Part of a small language model's weights: LayerScale.
Each number is 500 + 25 x the weight over its row's rms, rounded and kept within 0 to 999. Layers, rows and columns count from 0. Numbers have three digits each. The size before them is the row's rms in percent of the matrix's.

# up: layer 6 MLP up, 512x128, rms 0.554, rows 103-169, columns 64-127
# down: layer 6 MLP down (transposed), 512x128, rms 0.179, rows 103-169, columns 64-127
# gate: layer 6 MLP gate, 512x128, rms 0.518, rows 104-169, columns 64-127
up103 098:514526507489479491465517519485529517513517520488489480513502492576552499475462508516490506456483471493505460483532466476490473533482480484508517503508497488469466482530506505524499496472513511
down103 097:460516507542493543469448520537469529511526490496497517481506479499531465528506489535536490508580504511478522522480500512487513518527513500503463500504515425496474472458495480473518509522505499
gate104 105:461495494487497494522507474516504516489501485468498490504516532500498516474487504462534445490480526507486485490494528472522513517492486494488524554450510506534485522512510479501511468517485498
up104 094:508445462510477500448526504551520462459521527459554518488519498475512499466531476489512482510516524466475457512473501525502502529538466464476517516505483525501503464528505492464554520519517515
down104 095:488504533486503508479489482476514495492506527516444514474505504414516486493482472484510495508538512532465479454517487512474465501517514478539502509491505476554531494537521513507504491499510496
gate105 100:497508538504463494482515490449487566471479504475511451459495482485527468530524535491498486473510492513488460460501511489537463564510494484511490464485474489525506463490509511524507496521496526
up105 097:483491504503505518508486505531518447457566485451551483524464506511464508486490492464507480514560543513507543510556484495499477460514509558505459502541506486489461519525503519477518492488486493
down105 098:476544499477454465518493492506526499474445515451534471519533495472454486496509474505440493496501516497532525554518455467539516492480494546512501524463536508489487503544502468510509499553501507
gate106 100:516477494433528460504470529491486488476496479507529497470505480520505510522516506471514543461512550556475502485490491512479472462495515563513515525520505473506484459503531566546502497517534499
up106 096:510492496544491490500506477448508527468538491486528503559488512518498463477487472513499499510488491504483505440548533501532473505478500560468543494467517493506517493465460525463452495501497494
down106 097:482493505497507498518511521548479488566486521513521511515518542486494470509545465500482501500574453516467501502484497533505495532512489479476475511567489484531473530496510458466532515525490499
gate107 098:488482472528486519449488510494495488470510470458493466522496511512488499466472497519519495547477471477536526529462502476514497506449499533481474450520514552511518487513496469509498519523490487
up107 101:495500504487539508529473497526519537515473526538485526509492497537493476502473490480502504547500493479522489480502470514558535517502493505487508482508459490502500507469523510501463516535511452
down107 098:517456462471477510447572507477511500534504520528504513514490475532482514508482491509494490466537517519510518515449539469459499500539540493505526497522485520507495490519519535474489505492474487
gate108 108:504531532531479513528466526523446507472497505501504498531502481491499496477490500541502486535554451480533478500543543507477558498492519492451502529507473505508489456538533548520511513505485496
up108 105:446453498519529487548480501489535500518496462491512516489505462461496514513493510485492585508565471520489502504496487488502502478506480509481486523473454502510501487488550460506514536491481490
down108 097:520469536506485489516513480531503497509516491502499518506511479493482478474495505431551518513499466486487521538453503530521518511515496501511468519467470504503475494494512505507501521522519459
gate109 110:511452529493490472508530493454497480509509480470530540465528458512493557489528520501527519561479479496513498505495525514523470515496483558489529496493516494482505469489521521524525551474505519
up109 114:532526528473550512509525507471467499493511507464529552543490467492479527514539501500482478514492493479488496474539475490495480518496523504469543493514527474487520501476531501486467477453512512
down109 117:457493465524503503452517565468494504520508477483525492518499513541534550484510542452490531511504478473508525443501501519497511503452531500469488504495496486506519510463494481464496496516466485
gate110 100:441518490466471529481498516531501508499503516486525535491505511481474517499556471491492539492481487504481512483526475481534515528480494517532479534491482504497543495509492512546523498468518468
up110 107:471482529467517473516501505510504441502500500531501514508541516532507486532489487489480475494485464494497485524495503470521503459533521504529433527496456502505516506484489472519464481492484510
down110 105:473481505446513510527512531512468508500550480487492518499478488479525528516469471508493495499534498502467523480505512469537520510493498483526523491483503491512506536543488506529489516506509499
gate111 102:483448535519517479512550509492470471481501480495473505536490473492488496514465565465452557512530515523477500451524499509555488461551510520457505534522501488512515498493502500468521504502484470
up111 105:487465501495500507510535521532529490486522460457462484462524470449510512459536569489480496536496553498497479478548473530511490474517480479524473474516505514508561492508496469506536514536476555
down111 103:484496527475496529492536480497520481532489461508483494547471501518493501546491483510540484461512465527521518472468505486529517525506533544494523467466480487518509476525472479499468523508465495
gate112 101:499506519517504513501489511517469561522489510487540527484514545483517472528519498492459490527500497514488451456524476449498546500518510524494516539492503553503445520469480529540492486546485510
up112 087:466450487484514484509525468514488437483543492501497474521516496497463481476475483532516489506450500559527522515484500524491553558510489497537510449497533470517533475493522510504519482480532521
down112 097:464506457555501509506494509542492494540504537471457467477508509505521521484459504460467447464510536480475481547488489500491466552543477539452480481524440490500515516487466502550534485469502497
gate113 107:519470471489564474525533457488472536474518493543539516521515481507467484461434498492483496504489489490463477491493479443534479501479495525477528525497507521466476512470478465471436494484464490
up113 107:505498516511461470495527545476459466507486482515514488508545561484532471486539510500492515469525459472459495491546496494501493503540530505474490440492546517494523545481492473463509535502503475
down113 110:492512459446490476533507520518454548482513532502519522561531517480495532463537459490480489474489483464473500522508493538482489511508487553489482489496522489546505508501502484495480545502544471
gate114 105:483504508483498526496489508509504491447508498504484512491498508499529485482461518520481549515498496448519492486448503484555484482487489480497509517503497530524516514541544516479508481479487449
up114 100:463498491509501465522499500502520493492515538481521467494519482480504483509513471474476518515525497490480510466480530512556515493544511535527471518501534538494469517506534496490510508502515457
down114 100:526479500513462453497494491500511516483508490481475493502501494480552494509530511459490509506508489480505479456526498535519488493486521493562504459503517454494484515467495531531526529527504523
gate115 101:458539487518497541520455469506491530486498504537494514525516485497522492522496508484502521489518450502436478529455506490521522526497499519526484486474527465507530483519492492538466498498503487
up115 099:479478467500500504492481525569515477491493465490508512520492493531512495500490447505509529533548484495477541461476507497475517473484429494471569517513466510480484466463466482469511522480505494
down115 100:486510472496470480472508538480467481489500486472495473521521459515487484451473520492486505488498469496528483502474487485542462478499493522436499459482474479472535502514489495504481502530528494
gate116 100:508511489491477489549482498517503495530465523487497480500481525480496483516531516508477553489490501471521508520490529466522486492498455477434508492544535526526501551491484452501506510511509469
up116 103:516490494521462515484513511513513543494461494469532465514525533469487476537477509523474538465504516513495501532511507506484482499494494477522497492506528523473500512489502534534499512493536491
down116 100:487501486487517467534570565485523512454480494520458513522509520504485499478498481482507443542508528468557483504459497473484463474510507486500489492494511502538531516520476490488492510516494482
gate117 095:470510488518542483468452458460459512457485531526470531489499507510520538480504516483461533552496500543497497522473492496477532454508481516515490489495486497524525532498540478509522504475547502
up117 104:505524528507522464507501482506517469540449508495499490471473494564471495514515469490483511528495472476483513517485479524472490487513504517501458491541475511458461456501485484508463500430521507
down117 108:488511482468501487506508505478515461558463520491481509445514463541529511490521514488505477429476491500521515509462519503485469442500546531530490497485510451551526513480520521461473464467552493
gate118 097:492541530516508485505531516462539518495521497463540487488527509483500503511472475456499479545519453531534520470469481468538521499517534499470489523507533498456516510472440516514533545504488515
up118 090:489509500498483543504501483498462483519474517508521473505523506467512492560529483505501519491487503520449494464506521510487510492488501467502518468498440578480474489495501476474441495514536456
down118 092:467483517530498504526557490552496531486494501505464513509521474464498522502494496475455512524510483536517510510501499544500502484524515512455499494510507484479468487482471499501478551502522557
gate119 103:553520489475532494490472463475532494495489503470507501479513480514504447546521512494484472510519500524488507447486517478481482515578497489492489474502560465520497524492542461470485505501517519
up119 104:456461502513464522516486456503491499493519517499480549562510499482504535496504520522461467510533506534456450499526520520516543495479504480512505536510478487497516498497493546521512520485464541
down119 101:490531533530498506501506488489479516486466543481501507541478512525481483562517484479488480455536521521514462505460556487532475525502486517462496494526499498531495467488485541466507514512495505
gate120 100:512516505502467470492513481499465511461518496479522475545508475476507505471538536481482510473502527481529503477512496495511504514527516551531508467480465499514506528468502524479515499467456495
up120 097:481418498521507499521500488491455478521460516463526446541518471513541472513490476548492506487526494515517493487485529519510468493460508491519486498441492496428464469511522486453505519501490492
down120 100:500491507496463500537519468518488473535510502468530515483490492458509516532552477577518461516485518535512498511472534470513430514495528491489523480451526487518537473518487494529495497573488489
gate121 098:466514480489506480551461468460526484530488516476493531487535470512478511490515475488518479500506472527513466521488475469499526477523497485467496507496486501491518471471525498497494469518505559
up121 084:452504519481495527492504534554462521487504514512500508509451522466491517535488507474479523487507511523472514487510502545477495508477529481479543477520485516484475505509448500485471495500521540
down121 089:489504529504497485469443526521509493537487495493469503469505431467473525493522471537461467504500476503484514455469497478497548466520490522484479523483540506509507502497481466463473549480514517
gate122 091:496482505522510505501496453512460525557497484502491493489502474471469525517494500498528447504514480546512574466527471486500553513498484475479511487517528476532530483489498531517500492486502438
up122 102:470508523502484505489505500482518522513486538527481502493473550464562516472481497471477476505532478560499536517487485507514519507517475558500509504534476506472502499489496494475496537546490480
down122 103:498526511496503513483541489514482494448477521500503512479528494469488497505501539537465572511488515511477440481500506463512500524487510534520520508469467496547521511491473517488452479496498495
gate123 094:528489508523460505521504472493493471484494483524534485488497466515512470524550483533522502487492503492554483511517491542523488505542506491463532497450522466490546519514480503527509518495511497
up123 092:468535437495530525502483540473475457503446499519469535531464501474504488502470495506520496525545489493506517472495511482452503483520558479496478450506478510484462504539505483519511508478529520
down123 097:542466502511543484495488447490469510483528485484467527498507467525506504529483451505488454529452510470484509538488516484486469514516499529489472473481491507508513467537454489528519489506469473
gate124 099:473468464510487517489480524515483515520515523500478505487520488495556456549519503516479482539482495512509478526501456471499488478484526534526477550507497512440462485507508479532473505510534460
up124 093:505520498495498500482443496523501481485498536521537483440485467504515453457469490507509509465465486487459495578524487495506484500486486524475505494527501512453500517504456534515483445487506494
down124 103:486472494524546548474549508504511463481516507487486528528508484541507480531480502534510500489505524503506492519502521483503518534476463530492469530539484550506450473488524496535437476494506493
gate125 101:452484526497486507504461506452449511533518503454520460503498511494494464508464481510493484488478481518557494509455499524485529523468504505472489491495545490503487508535461480477540536512432491
up125 095:530497466490527495460508516526514497469443525507496490491495504482524473487528548519508544492470562510469509533488504513499516473548467485473488502481479529500487495508550517507475438493512486
down125 095:461513507511518491498532492501489538547529490515523502519492507484498483522479484480446464496537516513511502505540471492512522509513498478497490532531521536504486532531496510486529519496533524
gate126 100:525509497505491498512463482491498533480489546501538475507480480536488478539491541490519532478512489490494509477484522496525486515443525524523474523461468502501492500530527500565551511500497501
up126 100:507506502464530496503478508495473479473496486514518464484532492527526513459506475495536477468519529490476559519490540466512500474490471503554529529514493491468483459466533527498501489482501487
down126 097:459557513534507528443546538496517496526480521491530439482512497517554480526486501491508495483488508462453546487485500531516518469481517530499524515487523519499493509508512513514488511513481488
gate127 097:490537499489486499517508521538496501498468443509462469480479511510467502503498520460487522484510490504514505459539560505538483498496507516460514544449509531485526539499466445502474525509492488
up127 100:492484521500504470492541534521511503504518454495474453472513530478523513520499513479477457453546481457531496550489499511495493464549504491446511513519505513514490495487507520471528486517443521
down127 100:554489524538501482485471488529493474463522476488458476501519508496516466485506501555492503515480515501531481493523447497532534504477506497534493531513491484527523541454505497501535488520506482
gate128 094:518495503489508481548467469494469548511524471481538505548526471512525509469469473504517488483551470546551499482574512456495512500518564501494499465472516501506475529528497489538514486488541492
up128 093:501530481504570501517517466505509501523515513533484474498477521499496525518536504537439560483491469511523477510504484562515520503482501532504497558577489508479476521514490510482471519483505478
down128 096:482515501526475540486476491505461522491534520523502528454503460478473506486484508497462503454512494528474458476484522494503516536560539514477512462484550486539493496494458530503488473535469524
gate129 100:495532491484519518475504519513518483478533509533484523500527442507474479478506523497499499531526502465526504459523463501482469534449507524461520517540514467515505469469514469489540501533453538
up129 097:487496516453526520530500493490501491496493476463468484455510513494458516505479512532510468487498538494496435524505518521463495492516498499467519488496474508532460526494490515517433517492535497
down129 094:489491451454486513473528476526503482421502511457486513513564470483533508554517481532477492485489529490493485431493473516526478466487458535482523493458496499502479473480534485508474498456521517
gate130 098:461500494502536492440469498476495487456486513538488506514437501526483514512487536488511492553522499537501525499470462447467491511506509507473486475495505472497504531488522467486527542480575490
up130 098:512515522457484487524490521529519536519503497489503484490542494511503474521497470526532488524460469533490476472552510509525516461504493465503500477505460500554474508507496483472522518536469480
down130 099:460514502485533508461508520459521495477492489478500538521548520542459488496529487516518489522510514512462469484523498434546475536484487497508485485522502517489466505545482444512501511492479521
gate131 089:516531483486510471539488530499492517492548539509493465501479475443492475545528497489502503488490504503497513479478492476492511530484469496493520479483530519488518496487511515480454492491481500
up131 086:480462494471515515484516504500510516518536536507494518504485482508516513516497499491491494480483553494511517485508496477461516453525520509507495525471493545500521522519532482518511450493524454
down131 089:493522547506509468501503438460497445470502507478494443508548499498468503542513513544471513505533477508514497488460508468505509528537461462486453490472473489500499507530474505514490515466500491
gate132 103:533450492524512490501462524546469478462496510504491523459497536530487477545506475498543533513478509465460520518481492534499474491510488527475511565516496458478494504517540522512509481493490520
up132 105:467508495467509474486478515474509453460528491486481475531491476472526528496538492535458513505497493486517544457462470525479482463505510471541487480457516486458497500475467474471499487546494508
down132 102:477477489513489520482546513523482520517481524497490453479526496485457515487506475473439504471499483524469498464505476509511511472527476516519551453506511515512505543474484531523465502512492472
gate133 103:494492502510485488546504522499532535517485511501488495518544459505483510473521502540535506517493492523548508472462523526539465522504524499495450496533482518478487507521458523547498458480520524
up133 099:507521511451525495460504492507500468484516501498487537519469498508487494516526438473465527503517507484550463544532479441489476487522504501493502485519469499513490440479545496488512502461556431
down133 101:488485546510519537470456474500495530467506520505534491491505504506532466558521470497471486504517537483484508532526507521510489483482451510520465504497498497469496489489531528522496536504504460
gate134 092:495473526517510515530478449476473518496469527494541498497482527471465527512490523538519504464480510516528532493519477494500516496510478488512554464539533471546552498497534508484493526487490484
up134 097:519520468443498483495520506495508455480477529500461500489510511501498502540494492510512489455478540509538532499492512456573474490521478527519534514493479471429492512479430533523492515539536478
down134 096:482487516528508528462538523499448504462488519540506467541475496511485502479466481481508484495505531482491467511491465494490530508473473544501524498492533462551514494504498520461516515502490524
gate135 107:500485515473497495523461486516444476509468513515540489501509521501489515510495492483488490460445481533480436531493536486481467472508468441460444521495505478498501547529492508446488489489497505
up135 108:491489455502453490462540447517506465495496469506478493527541500474515455515498517495468476475516517508504508518523526489525450550431486495531485499507472481454519536517501473498475513503473500
down135 101:501486490487498518477461518515484494477497513503522502512465495494478465475551502428500516495509471506508511508518530481494498483447509535496476504505446527539510469501454566511478501522510517
gate136 102:521464466485470531479479481537474573494467509516503493503513492510552487452482511465495512531488489532520518459482500537503519479472509506548507523538544499496501495503495453497476537508500529
up136 107:519472511519457475489493514510487500485503499498486519476506551481541498534501484491536512497476518513487465499457471551504526470442529513431477465554504526496543508460490497512515520498495518
down136 102:536515501507474496527475494513472499518525540470499483480465514489528536504490542546459501506524531460498484494493529513480514511516511500476527512469494561492470511431523484540530559520492500
gate137 108:497519503506510493518479494526496471501471539543545481474493489474467526458445481530472526470506509500531537488506517476506504526511470513487495504427450541470521505459485533477495517495500493
up137 118:518515551468522501530465464497505488484533495501535533481488535465488507535500486493514521524530487508514511528499483489528525483498437513502544492449530525526561515478519516481478512524497496
down137 116:498468457540510460501461476524481506518489503474498522507480496461460513560483482517465468466522503479489457473497488477452505493461527487495540504484503535490473535511498521501486470533510478
gate138 110:503497482532496536518499495521494500481480550534496522469500517470496470487478488508527558549540533450501472493499489486487498486485491488512452476555511477477477515484466482512538522474454482
up138 102:487449514496508534494507529474493518503423478498504538519507498488508475484545512524520480504446516505523500522470511478471518469504487487514504481436495515522477494513546531526480487496511469
down138 102:522490498518506497533447517473474482518504445526490507532520470530531444545549474501487500534509540520518553555493482465456483552529488523511491493454570549522491508489497516472484471540538506
gate139 101:450504470516480547522499498549526532482484474505498537544527481470455504465506495472512481514526510535557516496518555497532549509473514512489472526464468464529515498530503505504496520487497533
up139 108:458546491478479508502480465500497483500497475518493490533474485510506517476502491499495428434535495499502482482495545487489473473484480500522504474450504478484496497463495505509509514479450489
down139 108:562509556472523488518523521504516506494517553502506511478496516527491527481522455526506540496496510475518492523455570497516524494500518501480500498487490477452523464501533481557509529470503499
gate140 096:503476518483475546513463526539528473489494509472478482477518506490569459542540486488490500517466490464436556482512508483486496518452494496498500487472480528491533514508504439495476491548519492
up140 092:516469513469471513517510472538487504474530489465490481545546541516547480479480475489519456485514474533498480514473510496518490495558555504495500475516482500485532575493492512550484477506450485
down140 087:504454494501475529537524529536490536569467481499496515526506444481513506507522503496470480504492487508481537519554466513526520487442508474509503507501497481498483508460495480471566530525558516
gate141 103:473514466511493517501490449525531468487571478541498491483541479484530470524513509509462490541545524503496508476517522465500470483478473492511470527475551516512504445453507456487559505512501505
up141 099:456482544515492478493517509504510496544531513444484458508514516498496499507508521498493505531522488494532514455528525491513538488520498486546493479489539493511487493461515471510530493533497485
down141 094:499463495534521495506483498526523494516510436487524509511528504473511500552518503539493488525498530478494528524540506539567522471475519492554510516521462506472495500508513521468514470540540506
gate142 101:430520501514553534549502517550500494511464472484509487471461532498501521498520478517492488535493496518510499494521490492488480456520522518502555540508493506495541499484468526526500516478536467
up142 102:547511487503491496515468523488490511508499511523459534520512454476494437533499496508529487448487488504511500481456468485506490477485498503498472496498471476514489515494493502503490471502482499
down142 104:493507534506502512458523495470539488466556504512502486531546535474497474522504502492475483511464512547512518495532500488534524521470512544508456470527478506516513504541522495540484520479481507
gate143 106:462505471490486514523488517529520481479487497488480525514516513540477495487476466470531477487501570454499460516494513540506465518499535543461487475481450492468465489494515502512521498496503493
up143 102:509522501487489518516504516499502519505498489521485518499500542548478503577461499495468546512509469498504478500496484476463491488501505538490493486532520509515513499506529491548478497504494572
down143 101:545459502486535534507442450509502529561519513532508454505497481557501491511509499484516494501509465504480530462564491480512495489502507488518491499483530507506468441484476490516492520543492475
gate144 105:461512492527529497540497538502529527497529518508518524473548515475491483494471516513490511492494497472564484506481534533465428502522526482528495515486511560437470493509479483524513480553516482
up144 102:500503500493477529494460476507472480511534516526551480546487486489545456465452505493483476485452498531458514468501477527513542501504475427460533457489537545492504473491501509496541489538489548
down144 100:506536499503471509424538484537490498537493475514538459510471473500466498511495536524479439497483530525463464503451486474506589474506439503458509516525479496476536484495482515506502505497479525
gate145 091:454551545505519483531507512540494508499496505498516471533461538525478510546518514480511483482515471545490504495507477514518521518468513504478495493545570491528464530522455482515497486513472483
up145 091:544504518521467488520562462453485497513515520467505487476503500515513506485512488492481479464533524491512489515498516520487464510502467527528467505499498527486485482500520492476463513485543559
down145 091:488495465481529485508496441508428468449500498495519511526534519451494542521489512510468509514446488484526468506465493517540502514510493539441519479494481509544521510524498514534481493477513513
gate146 102:500528526471527467517492496516517499508487509480505513505498506472457534491475520505528472502502536592499529516518512495508513508515539493515505477510497489493509467531561528526450539496516474
up146 101:517526484523480522490512509494460510494540531520499515510475461505503547465503510502566471450479470492519520509475523462535485519463496524488505516511502481493528500484445529516502502500531522
down146 102:450505482500483476504509565490499539510490505529524493498475517507502479504507508492479493501475503478416495504492491531515457507488529453539519452501458504514495570512511454477486519497515491
gate147 103:508542516502489499510520498481468527492500531482449509501515527486493506508497533481511497500507474502521471478474530474474498514528515483532483497550470501496478501497549515482486532529518518
up147 101:525540503531449498460563495481457498506485477521513496465512480522507532460487503436496466475544464487514450482476498528514480484495534505496501469501516490489515508504526465488491476507489472
down147 105:483480477498495504492475494460506484518491463470497441472495447551477551496531528463504537449478487517548490486513496522489518530472499480507466503533471503513524521510489456463488469466532486
gate148 104:477488487525480495479430481481499438472499514505507434444451496494496514479490507513499503482502520446482472506495488477501495509496500499522468522543533484540519457531502506508504518430487509
up148 103:501455535511521478507480447486490547523514516495469502526515504512509521485529488500534517520505472499458505516490489522507487488553448527526486517560446493461520544512508521479497473494512487
down148 103:504479541508518493473517523487492501514532514471493490525514504514519498516524462532522511513505502485496494505506479460442468524519501496508465480480503529513500507535500506536513506492542467
gate149 103:513494483484470495471445535492476480501441484498493536498533468519524519495513512492466516534514512496471509479495494514504532498469524477506524528562493485531506479519507489521507476529481534
up149 102:456510464514511508515506509496479491511546470508480501519465549511518499503461479518533472497473469477500492540471529497483501496526498489482489501456554523501514425505505502462482501482485507
down149 107:490514476467510500475487503484512509493488521494501489506474488497505493494497523439516522518483517475487503510425518512471513529522479539547465523520495465528528480502490502516481517446481502
gate150 099:526530506459512499485492501480472500455514499530512472465495451481488485479478508459513477499506521545508464491471501501493505503498490489512499518530542518458513461489474469502539491497528515
up150 101:490460483518499501503486498438503541464520478469488495504465462505524494481519518506509471528493530518473505496499497522537490487487503511445533494496433475527492468499490493498468477514516529
down150 104:498502461524478446519485517491513479500488517508492524490458531489513538512513468518506454521497541499508529501522460453498458495531513500465485495502484515568482477505498506484459512515470560
gate151 102:479517486510497498517490492506486516470468510512494545487494512516492515526457492491485511532483514516475473513526517464485489511539549473493507495483500500491516471518459474515499509528483446
up151 106:494478516440470487498519535506529482485497476449510545481495475510485532459511511466545545487527456514542494481475500523512498502518462486497492494497492496480516475479514534482479544461472506
down151 108:525511498512488482453578481502511494460515554477530493498526535498511488512513566489493509522508526538482499529488495499529471520481484507464503478497476513534527525477510524510527492465527546
gate152 095:519459515497537484462545513469478512508507486552521491457527489492492441528491507528438488547459527513510478425465467492494512493517502476488523466438487511462509473489549493509462506502517492
up152 099:503490484492514482497516570524492510465537480500518484512461446496445491514518485555484498502449541509520468490545503487542512472496479521534502509507486461505487544443506491520485539491512499
down152 098:484465490479484462509538469487475544519516488476476499477519506482551493506494498532554511492503521459486516515519490532494489540457468513462539517523528497472508492511462477518496501503506506
gate153 091:526502515459484513576495498481514490505447488471481542507536507521506506454492467485495481478459492530500531525482513519508536501497494500524523500539507535521492469516532508491519501483496499
up153 088:518491464480535533475474521508528475510494512534519439477481495515552514473489516462515488546537532491482485508473524460538497461514480538533500503510504456506500510475488497551521534531480533
down153 086:491510479529521504480492497498469491481549524477498518482461514501495510491536502514501501468464532474476510512549475501507513511452523519513529444517458500534482498498458482533487479490489501
gate154 100:494502526498536459477513528562501454484501488498487467511490466492512488502512522405517508488483514548526468507472531485517485494484516512502490518504544537513444535495487500538500525475454479
up154 090:485487485466542547547508507470505509524493476537535502498524563541528505500520510500510521480511533487468499510480465481515508521496525504486458500458508495549536567522529491494499493479481505
down154 096:466559483516547501503489479537521471485493493482515502460490418481509527495503457521508522501475510475472516486509465477465512501492499533505498492500526515509447508524492530525507511485483447
gate155 091:468507506503528516475483504582514507538483481508533522512491499515550504531471489506473471493515473487461505522503490489526453495521555455457488498525527542488536542487499494473511445498503502
up155 090:501519500484488494501493509425494494501485493495475478454522520507423505484485520473489512493477535472528546520495472486491492531468478501519522495512446504503486500528502479539516535565490493
down155 095:502517487479517536484501493547523523548513487468512516518476511504572525475485521467532452511494469509505521508529524486523480445498528508479521480503551479491528533446517489479489477511510517
gate156 095:493448494526471489505515455475520525499466512520513504488505492491478530498532483526497457506506526516502555439519507522489505521514469523495469485528470475519484484515532507496507537526522471
up156 107:548522482511552550510491462533507546553489492508470490525532517514462488534514488534523504505466491483539534511512530489501521513487483525524481484508529503472515486479537493503515496512517497
down156 101:515474473471465517466504498474502486470471463488490481460482510485476513483507490509513479495472442469471473452517502492512467500495484529497479464492490468494488484480529531467483508507506474
gate157 095:498448480499466488484461541534503469472500507474440546453530501473505492507503535517470534507506466488539448519523522490473478503494490567478509507497513508508482489531488483503492455505551493
up157 095:507550532478450478505495502474497477493496493498491497513484465474509479499510521529507510496528487510519555508548526512465510531489452492529467475494542464516492466498511524507475504505466519
down157 101:484465510527490500492532517499499522467443534485482480523543490501494533508501505474467487498546491490453474468490520467491440448489514545475520535491501538489555491526476509500507463521525493
gate158 106:492530503504530525492510504498500528476494459496484536510485498450460520480503525488488519498524496515493541427453503473431502484505504473489488471509502468522468523490529496474484475499505503
up158 106:508400487512476508504476503488532461516474517539506470501546509480526486458525485467466479512523492506510519539477495518533532483520501507522505550491514509464526525489493531497493497491521464
down158 108:491496513517476487502519493483497522524535475487504525492499514470517495491509513522504470498476555521505494502460482519492489482500474510510489486455551476524491473511474486467479517566521530
gate159 102:522519484488515518510512497541428442500496508475503544524490520537522492475499512496491529480553511518458446505522490489505507495480463495481522465525482506487492496497528502477472528494489496
up159 107:532477469541455525468491496505512488499516445470477490491497478537502532525516487502479517485496497519498509490492446496567507513530512483532482517549517479515491540509479524507527502519536496
down159 105:490497491486455563508516486514503530488527513563497505498467543511522484535504527448475515478436550523505529487495478516529489469468479492496529456503486502476520518498502534562497501505498464
gate160 104:493520539466518488512505503529442516461523485497470500519496504525455515441488510521482499482543455515487491475529485530528512445449500547487494492518485539539479472534541479521472491481501481
up160 106:481538452497523466498488466522507482510498495458520537515485481513552445512516526482483532525529517487510520520534475480467472463515466496482519455503472467473468485533517487520481492506501501
down160 105:467538487503478509497472493471512504497531531502530514526482490520525501536532561493483516505512492536502508540504520490500495526520506545504516481481499505462504513507525477468499522528484515
gate161 102:471458477548458492483500459480479510485535454499496513521502532494528536502521490529453461520485497499501503490513497544474497500521463501508441545485492520552546517490499534482477471501463525
up161 101:516526540513497488456497496498500456554505486511474504513493483489465483502503498481511519512490459553510503502499525473546498466470507496422545540488499496500493511527535445526455516511550490
down161 106:473511498487463497487476472537486561471455504515518478484515513507518523465474506466466517494480522542506525474502534535515489472488486524523513546496485481490547485465471512493522479513523504
gate162 098:456528509502520531481533458499527539484453470509498533470537529485486510477539539498477524524490484474513526516479480485481526491473474488511515519533519536514490458469508461520490496511518505
up162 104:486526516496478548533418502489504504513562485498533512479543514514517471510500495525470493540506480457533491565534521495551511469485520487493494514469509494525556511486484513529490459525515502
down162 100:504510512511503496485471500529486452488507537455519503488503522513548500515455524480563541490519469504490498491485494438504509528488494531488536520501516522471483471471499541503481507511467517
gate163 111:567459557489435486456510499484482510470511506474510467517532472504523503509505520494524457488518498558502457563477529510505499503515505499497542510519488507486474485509464500546482509522450482
up163 107:494454484487446482488504554509510498513468537545488503485480488506482528493502468509540506496492524496526470515536502518509466552516506495467509532488524474480532416506488523505508481470480504
down163 103:513519469490507487494515497492531481474497515456507493531511475498477478502498500452468491497526542516515487526496508514524514480494466503498478553467511497536457461510551513470463487524456526
gate164 097:524532542504463494505489484475521528529461498485487479484515481509511513478529482533508546492504499477532501510497494504471494475510509494491522517505507481512511512521500493540488523475496491
up164 089:477548487510509497443453533513497449487515470541480496530491502501513480481440503515557481521523541501459494451522514522481467494520476488480472527473496486486528502507495507462486545521508524
down164 097:467464497506530477480487504513460505526489488499508472496532474496473547502474519456534452471498478527499534487523425565458513478505483486490474480521519514522524478520492526484471474508470499
gate165 103:542517481478506483521499506522456505538509514477504453485481493481494505585506505496519460511488529502500455492527551514512519469527519519497499519509504522531466448519500533517481521521491476
up165 104:492495426480524511467455488527506438515492505503499521461481482513542494546521521500466504477527495477486528528479473465470552477480511484472500508539470516525486499532495541527518497525513480
down165 105:474534505520474507466491521518505469515499533499513539503516477502523497493497499489538520492553508482502458571509518518550504469498482483546565518492494564510459538538481521498487492490486458
gate166 097:556511471501488501476460501453461498455476520455465514520512464535489464503526497476495515505472470517468466530456486515481523526502542551496501499477500538464550485489480454494528477524480492
up166 094:521500471478468488486511487523478466478523519461443559480451489499556519497498536488498511461518510522480490496514553504498486493516518468517487462512530481485496522524508514499494465468509544
down166 094:471516494475523474477483430520455503481471498466493492483523545494468503516541505534483481496492478472483493500561485499524508525496495483515494516503493490526505482488457491460493489465463493
gate167 098:497522494534494533464486539550475559500480518518533516532473510494491519483501498495499527479486487497530516496490502508481477458475467481484507518509516486511544545509502482554511453446493492
up167 102:446523468503511534479494526494480516494473477498466483522469542450474521496500517480519512474526502492500520535549510496454479480523503547526498520498501491509519493521506523509524461478509533
down167 103:498489508545506525501496508475465451480460490535536490521497495465512519476543539500475535487502480477500519510494500493467481480472460463532496496505533482475496502516528471440488468470529439
gate168 101:465459478487476495489503495503492517478443485438520504543501494505504478501522504536473511526493516466526542469492550521529563457486495511508492497505486489533520490525511477480526486514569500
up168 109:490535510506460481535481493518525546474486519503514490500490489500495470512525506550491514495515480518510506531502500543551529455523507478537485494555485513512539539464503511564527456496533509
down168 102:498511492485486487464526524484482469480419474508502466511503475499495520493486514523501490523477481493503473489499519520495486476474485519494505522452482481456494518493495518470514495478497436
gate169 093:446516526491529491496517522527452512500465507522477499501462467488514487479446520476516485500500468489490471461514511470416522520531489499522525498506498493505507534474469499522493529508479498
up169 093:508525499538484490536485504523491507501525487502479481459485513531538499510510494504514503498545526496529509502452521481474486523490510462510533519554500500454568515494516503475531528500446492
down169 099:508498467471526475497436514519498517524544465533489533501463507521499508487442454537498482474472471539472483492498512531502533531530482508539494476485516499495482469523490489516485500514529489